Weights of a small GPT-style language model, trained from scratch on English Wikipedia.
Training: 95M tokens, 5809 steps.
Each number is 50 + 12 x the weight over its row's rms, rounded and kept within 0 to 99. Layers, rows and columns count from 0. The size before them is the row's rms in percent of the matrix's.

# layer 8 attention key, 192x96, rms 0.114, rows 109-127, columns 0-95
122:46 48 52 66 44 41 50 52 34 48 55 36 34 34 67 31 30 54 41 41 54 65 45 28 36 56 58 55 39 45 51 60 67 47 60 68 47 25 71 37 62 62 59 78 57 37 56 47 54 52 44 52 43 80 49 49 46 51 41 25 39 39 19 48 54 52 44 58 49 46 50 61 54 65 51 49 51 55 53 49 49 40 51 75 25 59 53 41 58 58 57 77 61 32 50 60
085:47 55 38 29 54 39 36 34 64 40 51 32 32 50 41 35 38 43 48 66 57 57 66 46 55 70 46 27 30 47 56 51 61 51 49 39 52 40 50 54 55 46 59 39 46 55 60 43 23 33 68 62 44 42 29 64 42 78 54 51 45 37 51 35 42 64 35 56 58 39 61 68 59 67 39 38 50 39 49 40 30 41 52 56 47 40 49 45 49 60 45 69 86 60 33 41
080:39 32 66 47 38 22 48 44 54 46 62 44 55 66 45 50 34 49 38 45 46 55 65 32 39 55 35 35 50 24 45 43 51 55 49 58 57 71 46 34 53 39 45 48 34 30 44 63 55 66 60 54 64 44 71 32 74 58 31 38 57 54 57 32 69 30 58 55 53 49 54 37 39 45 26 64 63 41 28 62 61 38 49 44 51 66 42 60 48 47 66 67 59 55 41 42
085:47 24 43 64 15 47 46 65 53 75 49 70 58 49 48 49 56 46 67 49 62 55 45 41 50 49 44 68 67 59 47 43 52 41 44 39 65 58 19 53 50 36 51 60 70 32 44 59 48 32 54 48 52 59 47 40 66 49 61 49 68 44 61 47 62 52 65 41 47 62 57 49 40 52 55 64 56 45 57 54 59 34 71 55 80 31 83 49 50 53 40 42 44 46 32 52
086:54 75 59 51 37 54 40 65 50 44 52 29 52 59 30 39 32 28 42 72 60 56 58 57 39 48 49 43 43 51 50 55 31 48 56 44 42 43 51 45 35 44 54 37 62 63 49 50 27 45 58 68 46 47 55 47 72 57 49 55 38 61 44 58 43 59 38 34 24 50 53 54 32 39 49 65 68 59 39 54 62 66 23 54 55 28 74 67 82 37 38 43 44 46 52 59
088:53 50 62 53 38 42 34 31 56 58 40 33 42 52 70 35 51 62 48 72 56 47 47 44 41 82 64 44 32 39 57 31 73 47 51 57 41 38 48 79 80 44 50 56 49 38 47 47 34 41 44 70 46 53 28 62 53 59 50 49 68 45 57 34 54 65 41 47 63 24 45 31 37 63 58 42 60 40 46 51 49 50 63 63 44 51 31 60 38 49 53 49 66 60 37 52
079:61 70 44 30 61 47 42 47 66 53 49 38 42 35 53 65 59 54 52 68 62 48 62 49 52 51 61 47 41 48 49 44 49 83 34 43 50 35 58 53 47 50 63 24 46 49 59 55 33 52 38 46 34 50 63 56 56 42 52 52 23 72 44 58 34 77 35 63 42 50 46 68 62 54 56 41 56 41 46 47 47 62 34 43 38 37 58 68 32 67 60 32 79 32 40 35
088:39 67 60 69 41 39 32 45 45 36 38 58 50 47 78 52 53 48 40 62 50 52 40 45 22 47 60 63 38 46 41 47 46 38 59 54 62 48 57 76 66 54 43 69 65 66 48 42 47 37 26 57 37 35 43 44 36 34 38 47 35 33 42 36 49 31 43 63 61 24 53 44 78 50 67 47 57 48 49 60 59 38 59 70 36 60 47 43 54 41 38 64 58 42 61 41
096:45 51 69 32 64 43 50 39 47 51 55 59 52 53 68 46 53 53 43 56 45 51 46 43 35 57 32 49 36 21 73 50 31 49 62 66 50 49 70 60 53 62 41 32 45 43 47 47 49 69 74 77 67 61 44 45 51 51 53 61 31 41 61 59 66 38 44 61 75 39 41 50 58 43 44 61 50 43 49 57 61 28 39 49 56 64 62 46 67 36 32 72 56 39 56 24
079:39 49 48 31 55 61 40 37 29 45 40 72 59 16 67 68 56 53 50 38 33 40 39 66 53 51 34 52 64 89 60 40 41 57 45 45 45 34 59 64 43 52 58 38 50 57 58 50 58 48 59 66 45 50 47 41 50 36 71 56 43 56 81 53 57 50 46 61 37 63 47 59 60 46 60 46 35 30 71 38 60 67 23 57 62 50 49 50 54 59 45 47 52 53 52 60
089:46 72 47 33 60 30 78 61 50 67 38 46 47 50 54 59 54 41 49 40 45 53 60 65 54 65 32 55 60 44 70 49 23 34 57 53 77 62 47 61 42 45 49 44 60 64 64 50 34 47 57 52 80 47 40 54 50 55 44 67 43 63 58 42 66 49 52 39 45 33 38 56 66 35 38 48 78 52 39 62 63 48 48 37 72 39 61 53 36 53 29 45 47 46 61 64
086:56 68 42 39 53 67 29 25 64 36 69 23 55 50 49 29 52 56 55 69 57 57 47 46 71 58 49 43 49 49 43 36 69 48 57 51 28 35 37 68 59 83 70 41 52 45 64 41 45 41 38 38 42 43 42 39 60 41 54 51 52 47 53 43 45 48 52 44 58 57 31 33 38 54 55 26 44 58 41 45 37 65 55 55 41 50 30 67 39 49 70 51 42 33 54 65
082:53 52 42 39 36 65 62 69 62 78 59 57 47 40 45 41 57 54 63 48 49 49 55 37 45 60 43 52 41 68 44 43 46 55 56 29 50 21 48 66 46 54 60 48 42 47 61 48 40 33 68 62 47 63 23 65 61 65 64 43 51 46 40 67 54 55 57 33 59 52 49 59 25 35 64 36 61 30 79 47 59 53 56 58 76 52 63 47 50 60 46 60 53 29 41 71
091:51 83 30 63 41 50 44 59 55 52 52 33 41 40 48 45 43 39 33 39 51 59 31 42 46 58 50 55 55 61 45 56 59 48 53 49 50 49 60 53 68 38 62 67 43 66 52 50 44 48 35 37 28 29 46 64 61 45 43 42 59 46 27 39 48 49 50 42 23 31 50 67 65 67 48 40 54 68 53 34 42 55 71 68 50 31 19 31 50 61 42 38 66 46 41 61
079:49 17 56 50 47 31 38 60 52 50 58 65 54 59 60 29 59 61 47 54 44 48 43 32 51 51 46 38 45 40 32 50 53 64 54 46 71 74 41 46 53 46 29 64 41 36 47 43 37 51 41 43 52 52 48 44 52 46 51 36 46 34 61 21 64 19 52 41 68 43 64 39 50 59 36 60 55 46 35 56 22 50 81 49 58 55 57 47 59 30 56 53 75 44 53 46
083:54 53 31 55 45 74 43 63 59 43 38 41 62 48 49 31 61 36 60 68 58 53 49 42 58 72 62 61 56 49 46 34 48 58 50 35 54 43 35 41 31 35 46 41 51 44 51 30 29 50 67 81 32 51 25 44 40 54 63 59 37 48 38 49 43 70 36 27 54 43 45 70 34 47 54 45 59 35 48 62 48 71 50 63 63 29 64 47 65 45 48 45 58 58 50 70
094:50 49 51 52 50 80 51 44 54 35 47 44 49 52 41 41 60 56 55 47 51 46 40 45 65 52 61 59 36 42 48 34 64 54 56 44 26 33 47 62 55 59 53 74 43 58 46 46 36 50 37 39 49 61 26 62 17 71 43 55 63 39 36 43 38 54 49 42 76 51 31 39 29 48 59 24 63 37 61 54 47 53 40 70 59 57 25 40 44 51 57 52 42 51 38 77
092:69 48 55 62 40 94 33 54 61 51 63 51 51 72 40 46 46 29 36 56 77 47 38 57 31 26 52 46 39 53 41 59 56 22 58 54 45 56 36 38 49 60 47 46 61 55 46 57 45 48 58 58 59 53 57 34 64 46 62 58 35 37 54 64 28 50 57 43 54 56 56 52 43 67 45 57 15 62 44 57 34 38 55 55 57 55 57 59 62 42 54 37 43 44 65 42
092:38 68 59 60 58 45 62 53 52 74 44 50 56 49 43 44 41 68 49 40 60 54 52 58 26 66 47 38 54 24 67 53 55 37 48 45 76 59 65 46 41 50 61 40 51 65 50 62 39 64 69 58 65 59 31 58 40 72 73 56 42 46 62 62 50 68 48 63 59 42 51 54 46 29 51 54 47 56 62 62 63 29 41 22 53 51 47 57 50 55 21 48 43 56 41 26
# layer 8 attention query, 192x96, rms 0.117, rows 110-127, columns 0-95
088:50 37 41 54 32 60 58 52 58 25 48 51 47 58 51 24 42 75 52 52 45 46 36 36 52 46 63 41 42 49 45 53 66 46 52 69 49 57 58 36 49 42 53 34 31 64 35 29 54 84 23 45 39 58 68 42 35 49 53 54 44 27 56 58 27 34 27 44 59 47 50 56 47 57 40 47 66 41 35 71 58 22 39 42 49 48 45 43 54 54 49 40 63 54 47 41
074:58 56 35 58 43 61 42 55 72 45 40 56 30 69 76 63 53 48 57 59 33 49 51 19 51 42 51 43 73 51 62 24 47 51 27 47 39 81 46 29 66 39 45 53 54 63 40 55 46 59 40 61 62 58 58 49 49 46 32 44 31 59 63 43 70 74 48 51 25 46 45 62 47 49 52 40 57 54 43 43 60 63 55 27 39 54 46 56 61 63 46 60 57 44 48 59
083:43 73 42 45 47 37 24 42 44 42 46 57 31 60 46 46 65 59 45 80 38 54 48 43 61 53 58 51 62 51 64 44 54 59 76 55 57 34 59 47 60 56 52 57 48 66 68 32 58 46 50 42 45 33 52 47 66 50 52 50 54 55 61 91 33 68 39 59 45 58 57 41 50 46 38 63 39 49 55 38 53 66 58 73 46 38 32 19 33 56 52 41 67 53 48 56
085:48 50 34 39 49 46 55 51 45 78 25 58 22 40 57 54 41 45 52 36 57 47 42 42 32 31 59 71 36 40 49 46 55 67 53 60 55 42 60 40 50 45 38 48 49 61 48 25 52 37 51 63 62 42 40 42 59 49 53 60 20 46 25 29 27 54 61 52 44 51 51 67 61 46 48 43 34 65 57 77 39 42 62 36 77 58 41 43 45 46 57 54 36 58 39 42
085:70 41 24 45 51 82 58 68 39 49 74 59 59 49 47 31 64 62 47 58 63 42 54 43 56 66 59 42 65 45 60 41 66 59 32 67 38 45 65 52 45 65 61 43 59 46 34 35 44 69 24 72 30 49 70 34 43 64 46 41 54 56 61 58 48 45 37 28 59 51 57 49 44 51 42 35 60 51 26 43 61 47 49 56 66 52 46 55 54 54 52 58 50 59 31 45
078:42 42 44 61 46 54 64 63 53 63 50 55 56 33 56 51 61 62 42 30 72 42 46 49 50 48 61 29 31 50 39 47 53 49 48 42 62 65 52 44 53 53 61 48 42 24 48 53 49 65 60 45 48 52 50 65 44 51 56 61 21 58 25 65 26 43 71 54 73 62 55 63 60 67 44 34 45 43 50 61 63 35 58 50 74 50 60 24 53 68 50 33 63 23 39 49
083:75 28 38 45 62 70 60 53 47 48 54 54 68 51 35 39 53 54 62 36 45 34 49 44 57 49 17 37 35 35 22 64 47 62 46 65 48 57 69 53 55 47 45 41 37 42 58 46 59 43 53 70 55 51 41 55 38 46 63 37 55 63 38 32 67 40 38 35 38 41 41 45 43 49 53 50 55 46 37 63 38 63 77 51 62 60 36 71 43 43 50 48 70 65 27 55
090:55 43 58 61 34 74 54 61 64 67 37 55 47 38 53 63 30 52 49 55 41 44 56 34 48 68 35 32 41 58 70 51 36 52 33 62 31 53 64 29 49 61 33 54 44 42 41 45 53 58 44 56 47 51 39 16 25 55 42 35 56 46 43 33 65 62 40 62 42 31 65 51 45 51 35 40 45 50 47 48 36 44 47 55 63 62 49 88 52 55 39 35 52 55 55 35
076:47 47 66 41 50 61 37 49 43 48 59 26 44 30 42 54 38 68 52 40 42 51 63 65 56 69 64 40 48 42 42 47 50 59 50 48 60 37 60 48 30 67 70 33 30 32 51 44 55 34 56 37 42 39 60 37 58 48 54 43 70 27 52 71 27 39 61 56 49 62 41 47 56 60 37 34 30 36 50 55 37 62 14 57 40 57 64 44 43 61 52 35 45 31 59 56
085:33 67 62 56 57 45 46 59 28 55 39 57 35 45 39 45 35 52 44 37 58 40 49 42 61 48 55 47 47 42 70 48 46 45 74 53 52 28 56 41 55 57 35 49 37 46 58 23 57 53 57 40 46 39 41 30 26 64 45 47 46 39 44 36 61 42 52 70 78 27 38 72 59 40 37 38 52 73 69 46 43 62 50 48 57 68 40 35 63 51 58 37 61 56 72 61
083:43 35 42 48 40 49 45 50 51 61 80 66 57 58 41 45 71 45 56 67 57 44 43 81 57 39 75 42 46 52 65 49 57 43 44 33 64 48 38 33 35 63 37 36 50 52 62 49 63 53 37 40 58 55 48 38 52 76 60 57 49 36 63 59 31 28 49 54 54 58 53 63 45 45 40 40 61 39 40 48 78 64 28 39 77 47 63 51 49 50 67 71 47 52 51 44
080:35 58 69 54 51 44 37 53 21 54 51 54 34 42 43 48 54 51 47 68 47 49 51 62 74 61 79 51 53 58 62 33 63 64 65 54 67 22 51 31 50 62 46 50 51 48 57 38 64 42 47 34 40 52 43 41 56 48 43 60 63 39 55 78 25 52 29 64 61 59 63 45 59 51 37 57 55 39 58 40 67 54 16 54 48 49 41 35 40 52 48 42 62 51 69 44
089:54 36 53 33 72 49 54 47 24 71 54 49 52 58 39 24 76 54 46 42 52 43 37 54 56 48 46 54 47 28 29 62 63 43 73 51 57 51 58 66 41 27 52 35 42 50 49 59 50 39 54 48 46 47 33 57 58 53 62 69 40 45 56 33 42 43 46 37 66 31 52 62 54 31 43 45 65 55 47 61 63 44 52 41 49 33 35 44 49 40 63 63 71 69 40 81
079:55 59 40 77 40 53 49 47 60 26 54 58 58 71 70 57 48 69 45 51 35 34 59 55 40 21 42 44 59 52 44 64 46 67 46 37 36 60 51 57 59 33 42 44 48 59 31 53 47 54 55 62 55 48 52 31 52 40 55 33 50 68 65 49 79 67 41 44 29 37 67 30 57 43 61 60 63 40 30 48 57 48 70 54 39 49 25 60 49 60 47 55 64 49 42 61
082:50 64 55 48 34 51 61 44 29 67 45 50 41 50 56 54 32 55 65 39 63 53 54 70 38 55 66 69 38 60 45 60 70 59 51 57 53 03 40 63 68 47 51 52 37 59 42 35 55 38 51 59 44 38 64 26 51 41 43 41 34 43 47 59 18 50 57 57 57 51 67 51 60 50 42 49 43 61 36 53 45 33 50 54 69 50 44 42 36 52 57 20 50 54 38 42
085:44 45 51 37 57 49 52 53 24 49 74 48 63 49 37 42 42 46 69 60 55 49 61 77 69 55 67 67 54 58 62 40 65 51 57 39 46 16 27 41 50 55 69 57 34 45 42 56 60 46 43 37 43 68 53 37 43 67 47 51 73 44 66 64 40 44 25 50 70 56 52 44 47 49 61 67 43 62 48 38 74 63 31 47 51 47 62 55 34 50 53 52 33 52 51 38
085:61 52 28 49 43 38 66 43 74 52 65 49 56 52 57 69 52 35 42 50 44 53 37 57 34 50 52 50 38 54 48 65 34 43 53 55 80 61 47 45 36 57 32 46 64 72 58 56 32 46 44 50 55 47 30 53 43 39 46 60 47 52 48 49 48 73 29 42 28 57 64 48 43 55 40 73 50 54 43 52 37 34 61 58 73 37 59 55 37 25 46 67 20 54 46 32
087:44 76 46 41 52 58 57 57 49 53 29 51 42 43 30 25 48 51 41 45 59 47 43 33 71 72 54 37 53 64 59 46 45 50 41 58 49 48 56 40 61 64 41 63 59 53 48 54 52 69 49 54 23 50 43 47 24 58 28 51 62 47 40 41 53 37 38 55 41 51 48 57 46 64 39 54 19 62 64 35 51 29 39 52 47 51 47 62 61 30 42 42 52 68 76 23
# layer 8 attention value, 192x96, rms 0.0835, rows 96-113, columns 0-95
094:57 38 49 73 61 21 45 74 48 35 69 67 54 53 62 48 57 37 55 40 39 66 30 52 48 35 42 52 31 59 46 40 61 68 53 58 77 53 60 66 49 67 43 70 65 46 49 60 56 43 40 53 61 49 30 63 38 62 42 48 47 51 49 43 58 53 49 50 51 59 79 61 32 43 67 58 53 31 45 45 62 56 35 58 51 51 48 35 63 43 47 54 35 80 36 52
099:55 67 49 32 53 51 34 29 56 54 49 60 47 57 52 31 69 39 49 38 43 68 55 59 39 63 38 41 73 52 48 60 34 57 41 72 58 46 73 68 54 42 50 59 31 75 29 53 44 32 55 41 47 55 19 49 36 71 55 51 68 73 49 43 70 43 56 52 47 63 61 66 53 45 41 46 51 36 36 52 47 61 42 54 48 51 70 56 46 59 54 43 64 74 52 58
101:71 53 39 40 55 57 64 74 50 50 69 44 63 45 75 44 68 46 31 42 42 60 53 53 42 76 33 47 74 43 56 32 48 63 59 78 55 44 49 57 41 52 49 50 31 62 47 57 46 52 55 47 57 56 35 60 36 83 43 57 49 43 70 48 51 51 44 65 52 38 44 45 54 39 77 40 60 41 42 75 53 47 40 37 62 50 41 50 37 39 47 52 36 73 56 53
098:39 52 37 40 90 56 41 60 53 26 28 49 25 44 53 48 36 60 35 48 53 66 29 42 52 61 55 66 38 46 26 38 53 83 48 31 45 51 42 60 64 57 48 42 44 64 58 42 51 49 53 53 43 47 52 52 51 42 63 52 56 35 43 52 50 53 48 59 54 68 39 54 25 36 28 33 49 33 56 40 48 45 45 49 30 54 45 35 62 42 34 51 39 29 47 50
108:62 58 54 30 41 26 47 43 58 62 73 54 56 58 47 56 66 34 53 58 46 75 54 49 60 58 30 29 52 62 54 39 50 54 66 43 45 42 50 53 40 54 51 59 61 33 60 52 46 33 67 65 63 57 43 61 68 78 53 56 31 40 41 67 44 61 65 39 50 57 63 64 59 52 65 47 57 73 53 55 77 47 49 29 47 43 43 20 53 61 40 50 35 60 39 54
105:56 29 42 51 49 49 76 40 47 49 47 46 38 50 56 43 43 69 41 51 75 27 48 56 31 49 68 37 38 34 58 65 65 22 50 74 59 54 44 48 32 40 27 55 66 48 40 37 43 50 50 53 61 45 56 51 57 34 49 52 38 53 51 49 53 52 47 41 65 46 82 54 57 58 62 75 20 60 34 53 44 51 41 57 56 40 56 65 37 32 64 55 55 37 52 36
095:32 61 48 67 72 43 49 29 55 42 59 44 29 47 47 43 29 41 42 41 52 59 40 54 44 38 55 54 45 35 44 84 56 53 49 59 48 61 52 42 63 43 32 55 70 58 46 61 51 61 35 40 22 48 30 46 36 31 40 49 59 46 42 44 57 54 28 58 47 63 62 41 63 45 40 69 51 51 48 20 30 71 53 64 54 70 34 36 54 45 48 53 65 55 57 40
113:47 44 69 74 47 32 72 31 46 47 56 48 59 48 58 46 45 53 51 43 42 33 60 58 44 32 55 57 35 42 45 50 50 52 45 55 37 57 44 45 66 58 46 35 67 43 27 64 38 73 41 51 30 45 62 25 43 40 33 46 55 52 71 28 54 48 28 70 48 32 46 25 56 44 59 53 50 63 33 34 46 43 58 53 55 60 52 69 48 34 69 47 55 36 40 28
092:48 61 45 53 59 31 49 50 49 61 48 19 53 39 48 54 38 39 33 54 37 41 59 45 39 43 58 54 67 73 56 73 45 66 47 55 58 57 43 45 47 44 38 45 47 40 28 36 49 56 40 51 75 49 43 47 54 25 53 55 59 44 37 32 56 43 43 39 47 50 65 52 79 59 42 72 52 53 27 54 24 58 73 51 54 56 47 49 21 51 43 45 73 33 48 32
090:30 62 61 44 58 56 33 31 43 69 54 43 51 46 28 66 52 44 44 63 35 76 53 41 58 51 46 29 71 58 56 57 32 44 68 32 32 40 51 44 50 50 76 46 37 54 55 42 37 35 61 58 62 45 42 39 63 66 54 29 61 54 44 66 50 47 73 52 33 53 37 46 59 55 16 33 62 52 59 40 56 42 58 39 45 54 55 30 47 66 48 49 40 45 50 41
109:43 51 52 61 33 39 68 49 49 48 60 37 39 53 64 46 34 13 50 51 56 62 57 50 29 39 62 51 27 75 55 62 50 38 51 76 43 67 49 44 27 49 33 61 63 50 47 55 42 56 53 62 53 54 49 74 41 60 45 61 53 50 42 39 45 52 35 43 59 52 84 54 46 52 71 62 54 57 36 41 75 57 60 41 44 43 35 36 53 45 43 60 49 62 33 39
090:40 51 53 44 64 49 61 43 61 42 41 49 42 56 56 51 38 27 73 49 53 68 50 55 51 50 52 50 31 49 56 70 46 45 30 48 33 52 56 55 39 52 54 68 66 27 48 43 59 51 39 55 27 47 60 26 33 47 71 43 58 60 57 45 37 56 56 46 51 35 56 81 52 76 30 52 47 59 62 44 68 71 47 63 46 48 72 38 57 64 56 54 56 65 23 63
110:38 57 69 65 40 53 78 46 53 53 50 66 57 54 58 69 38 46 68 60 41 42 35 57 42 40 71 60 36 33 57 48 84 34 43 67 36 47 37 52 69 68 58 63 63 49 43 66 56 65 80 57 33 42 52 49 34 54 49 40 53 54 57 41 45 70 42 68 53 55 39 40 34 39 50 44 54 62 56 67 58 53 61 66 38 50 50 32 56 38 64 45 50 34 47 54
095:52 53 40 55 34 28 31 46 54 54 41 35 58 45 60 47 51 53 36 57 44 31 66 32 30 39 59 44 43 30 66 67 51 14 26 48 47 53 50 55 54 53 44 54 52 50 15 43 61 53 71 32 38 50 75 45 64 28 52 54 49 40 48 47 52 67 38 55 46 24 54 55 74 48 46 51 63 58 37 54 62 55 64 49 61 48 42 50 45 61 39 35 52 44 49 50
085:43 53 53 42 66 70 33 27 47 62 68 51 63 37 35 61 51 55 22 48 61 52 52 44 55 75 64 27 64 43 61 51 63 38 53 38 37 48 42 32 57 45 72 48 45 48 61 48 52 43 65 45 29 41 59 61 58 39 50 45 58 36 40 70 48 58 53 54 32 53 60 52 74 48 31 33 70 75 54 45 47 54 35 42 38 50 58 30 66 60 38 50 46 60 58 60
094:45 50 57 38 49 56 53 43 58 45 57 52 70 56 50 42 44 66 58 39 57 31 66 55 65 58 54 51 35 30 38 48 66 71 34 28 56 55 57 36 57 33 48 20 57 27 40 49 38 73 48 52 33 53 61 32 44 31 29 52 66 46 54 44 52 57 38 63 55 43 50 38 35 42 65 46 44 75 45 35 35 60 57 50 54 60 51 43 42 62 57 34 41 23 67 61
105:50 48 54 58 58 05 45 50 49 62 55 36 53 49 55 61 54 42 54 48 37 62 54 69 40 52 70 36 55 52 67 63 37 53 51 52 69 48 46 48 36 61 45 59 93 35 53 51 49 48 52 77 47 45 52 33 51 33 60 53 54 48 48 35 47 69 44 46 44 56 73 46 82 63 48 58 50 56 43 38 56 66 43 59 61 49 56 49 54 32 50 72 48 58 39 37
095:63 40 56 60 38 28 59 49 56 65 61 49 67 46 76 62 65 67 55 39 59 39 55 72 36 55 51 39 62 23 72 51 55 35 54 49 82 40 51 54 50 52 58 46 61 39 53 47 60 45 51 75 46 41 53 61 44 40 59 47 62 41 45 49 60 45 42 51 53 46 85 51 58 27 72 71 43 63 50 64 49 67 41 52 53 48 60 38 56 37 59 53 57 34 68 53
# layer 8 attention output (transposed), 192x96, rms 0.0862, rows 96-113, columns 0-95
095:56 40 81 47 41 54 53 42 61 49 44 48 52 50 32 66 70 44 24 70 69 60 53 48 39 50 40 40 43 45 47 70 36 56 50 48 47 49 29 21 63 42 55 55 41 35 72 50 49 47 70 41 59 63 57 58 47 48 63 43 55 47 31 51 42 35 36 48 75 53 51 57 53 41 36 51 49 45 47 33 65 42 27 48 33 50 58 48 68 43 59 47 74 31 62 70
093:73 39 35 38 65 46 54 47 63 04 56 33 60 72 49 54 49 58 51 62 50 61 44 28 44 46 78 65 41 73 37 51 64 48 41 44 50 52 52 46 52 49 68 50 55 42 58 55 38 54 40 57 64 59 59 49 50 67 44 38 51 46 25 37 33 54 34 41 41 60 43 55 57 37 44 66 29 34 42 34 42 33 57 55 52 49 53 42 58 33 53 62 50 37 42 37
102:48 39 46 45 54 38 39 42 79 37 57 61 53 68 41 68 68 45 43 46 41 57 35 46 55 46 53 62 49 44 33 55 52 33 41 34 73 48 45 62 65 39 45 34 79 53 48 51 37 51 47 50 50 51 58 63 68 32 25 72 44 58 48 54 35 47 39 33 37 60 59 50 58 38 60 60 49 55 34 44 55 40 65 43 50 35 39 64 60 45 55 38 85 24 48 57
093:70 46 52 63 54 59 46 29 57 58 49 48 71 32 50 46 21 61 47 35 49 60 66 50 22 54 66 38 48 42 61 58 43 46 42 76 54 71 78 23 40 55 44 68 65 34 65 47 47 47 48 59 34 32 51 52 60 45 40 42 54 45 63 57 45 50 62 57 41 46 39 55 44 56 59 50 54 48 33 47 51 73 55 39 28 47 60 67 48 61 61 64 61 60 70 43
113:44 49 55 62 38 43 60 32 56 38 40 50 57 71 47 76 66 63 49 49 53 63 57 74 52 52 51 52 58 51 47 75 25 45 43 31 57 66 25 59 69 56 60 57 75 52 44 52 28 49 72 52 64 80 45 41 36 37 61 52 52 78 41 29 46 64 49 37 57 65 48 44 58 49 46 53 54 49 48 49 32 41 52 53 70 48 60 52 59 44 39 60 46 55 41 42
111:42 31 75 53 58 46 32 52 22 70 56 35 59 47 50 46 62 43 62 72 47 53 37 60 65 49 56 57 75 41 51 31 65 34 55 37 41 51 50 32 54 40 62 29 34 34 42 30 54 32 46 35 44 55 50 62 60 62 60 44 60 30 51 53 37 42 49 58 47 68 51 30 37 33 42 53 57 44 58 61 76 61 31 50 43 38 29 42 42 48 49 40 44 50 59 57
096:55 36 61 45 46 49 62 64 30 61 51 60 38 24 42 32 55 42 68 67 48 52 47 54 43 65 55 40 46 59 45 35 72 39 63 54 47 22 71 31 48 69 49 65 18 47 68 62 55 55 34 40 59 43 51 42 37 71 44 31 41 34 58 70 42 48 29 50 58 36 50 43 47 63 42 35 42 46 46 54 61 39 38 42 32 48 54 44 44 54 54 35 68 46 62 55
119:42 46 52 44 51 49 46 68 27 61 51 53 30 62 38 28 46 31 63 67 36 27 34 49 50 52 44 40 46 38 60 19 67 42 54 62 50 28 60 54 42 47 37 44 08 61 57 55 62 57 49 31 44 35 44 46 59 40 38 66 56 22 44 73 56 42 43 51 67 38 40 53 47 45 41 46 56 47 51 57 50 49 40 42 53 46 40 42 41 60 53 35 62 44 61 62
094:38 42 52 51 39 59 40 57 48 34 48 57 50 28 46 38 39 40 75 61 59 47 35 66 57 51 81 52 64 55 44 44 64 56 52 41 45 34 56 52 37 51 51 54 25 73 55 61 46 49 44 42 35 52 68 54 44 59 61 48 47 33 76 80 68 57 42 48 37 53 70 21 40 56 30 58 42 55 49 48 66 58 34 55 60 39 69 67 51 45 49 47 56 62 56 35
101:54 69 39 65 46 50 62 46 61 29 44 45 39 51 64 46 25 53 60 29 59 47 59 53 41 46 46 61 30 65 39 79 44 62 38 41 55 46 61 78 41 55 57 59 60 68 50 60 48 46 50 75 55 46 49 38 32 40 56 30 41 65 46 38 64 68 60 47 44 59 35 41 65 65 55 40 55 49 57 61 24 50 64 56 71 40 57 48 43 64 52 64 25 58 47 47
112:36 22 78 56 49 45 41 45 41 65 49 61 62 38 32 57 75 68 53 71 50 43 40 69 61 67 56 38 57 55 56 45 54 38 53 36 49 31 30 57 54 46 43 57 29 37 48 44 46 50 50 44 59 69 55 52 45 51 78 42 48 41 44 67 45 42 29 51 66 52 48 45 47 48 35 58 40 58 47 35 55 48 32 58 49 42 62 46 72 29 41 38 77 42 68 49
087:50 80 47 55 41 51 52 59 38 74 56 40 51 25 59 47 47 77 46 65 60 49 75 50 43 50 53 56 42 66 54 39 61 53 50 54 44 49 42 63 46 48 45 38 38 53 59 41 49 53 52 61 52 63 42 49 31 70 59 50 43 54 23 43 40 71 21 52 64 46 52 73 42 75 46 35 33 55 71 36 30 48 29 63 42 72 49 44 51 40 49 51 57 63 57 46
111:65 70 39 50 52 23 55 48 22 58 60 58 32 50 48 48 59 58 22 35 44 34 57 45 56 51 64 36 39 39 54 41 55 49 84 67 64 40 66 54 60 45 42 42 31 40 65 38 51 51 49 35 51 42 54 38 46 48 52 65 63 37 34 71 54 27 37 62 70 33 39 49 48 44 41 36 46 47 57 63 50 52 60 46 54 54 33 49 51 52 61 37 55 59 59 76
091:57 45 44 46 46 56 51 79 49 41 54 52 52 48 37 39 64 40 64 65 40 42 48 81 47 48 61 38 52 56 57 32 53 47 67 64 38 33 33 76 47 52 50 23 43 70 42 59 47 42 42 46 61 42 40 68 49 66 54 71 58 39 95 56 57 49 45 61 42 52 46 52 27 39 43 37 43 64 53 51 52 68 61 45 60 52 37 53 59 32 53 44 52 67 56 55
080:65 58 32 67 34 41 60 72 66 39 46 50 37 54 60 43 33 52 65 38 41 52 59 56 37 40 46 72 39 50 50 58 54 53 64 37 47 61 61 60 63 58 51 64 70 61 37 61 39 38 45 69 59 45 41 33 46 58 62 35 47 73 75 35 49 75 55 63 46 47 40 48 54 54 58 29 59 59 67 62 36 47 62 52 57 23 33 38 51 60 58 50 44 68 30 61
093:59 59 39 49 56 51 51 71 38 72 34 46 48 74 52 37 56 45 72 64 27 37 44 28 48 53 55 47 64 35 71 33 51 35 59 68 58 52 58 32 50 64 34 45 49 69 52 37 64 63 44 41 43 28 33 39 54 48 39 71 57 39 68 62 63 55 55 46 49 37 60 68 50 61 49 49 52 55 67 59 46 40 58 32 68 57 48 55 37 51 45 27 65 66 52 49
104:38 44 61 51 32 39 37 41 37 61 53 48 31 37 57 61 58 38 55 86 51 65 36 74 52 41 45 45 57 63 53 40 63 56 64 43 41 34 37 53 58 50 62 50 31 80 66 65 39 36 75 40 56 50 52 46 52 58 55 42 59 46 48 58 60 57 28 54 64 51 47 44 48 40 57 48 56 74 53 49 64 52 21 69 48 25 52 42 40 55 38 41 58 64 58 57
095:44 39 59 46 48 30 44 55 30 58 46 38 46 59 59 43 77 35 46 83 55 70 31 51 69 42 45 59 53 39 59 36 65 49 77 48 61 36 40 37 57 47 61 33 59 54 50 48 42 29 60 48 51 28 41 22 57 42 51 62 65 55 60 58 45 48 48 58 45 47 49 41 44 25 51 38 61 56 55 56 86 45 35 52 59 49 43 39 50 52 42 41 49 50 43 73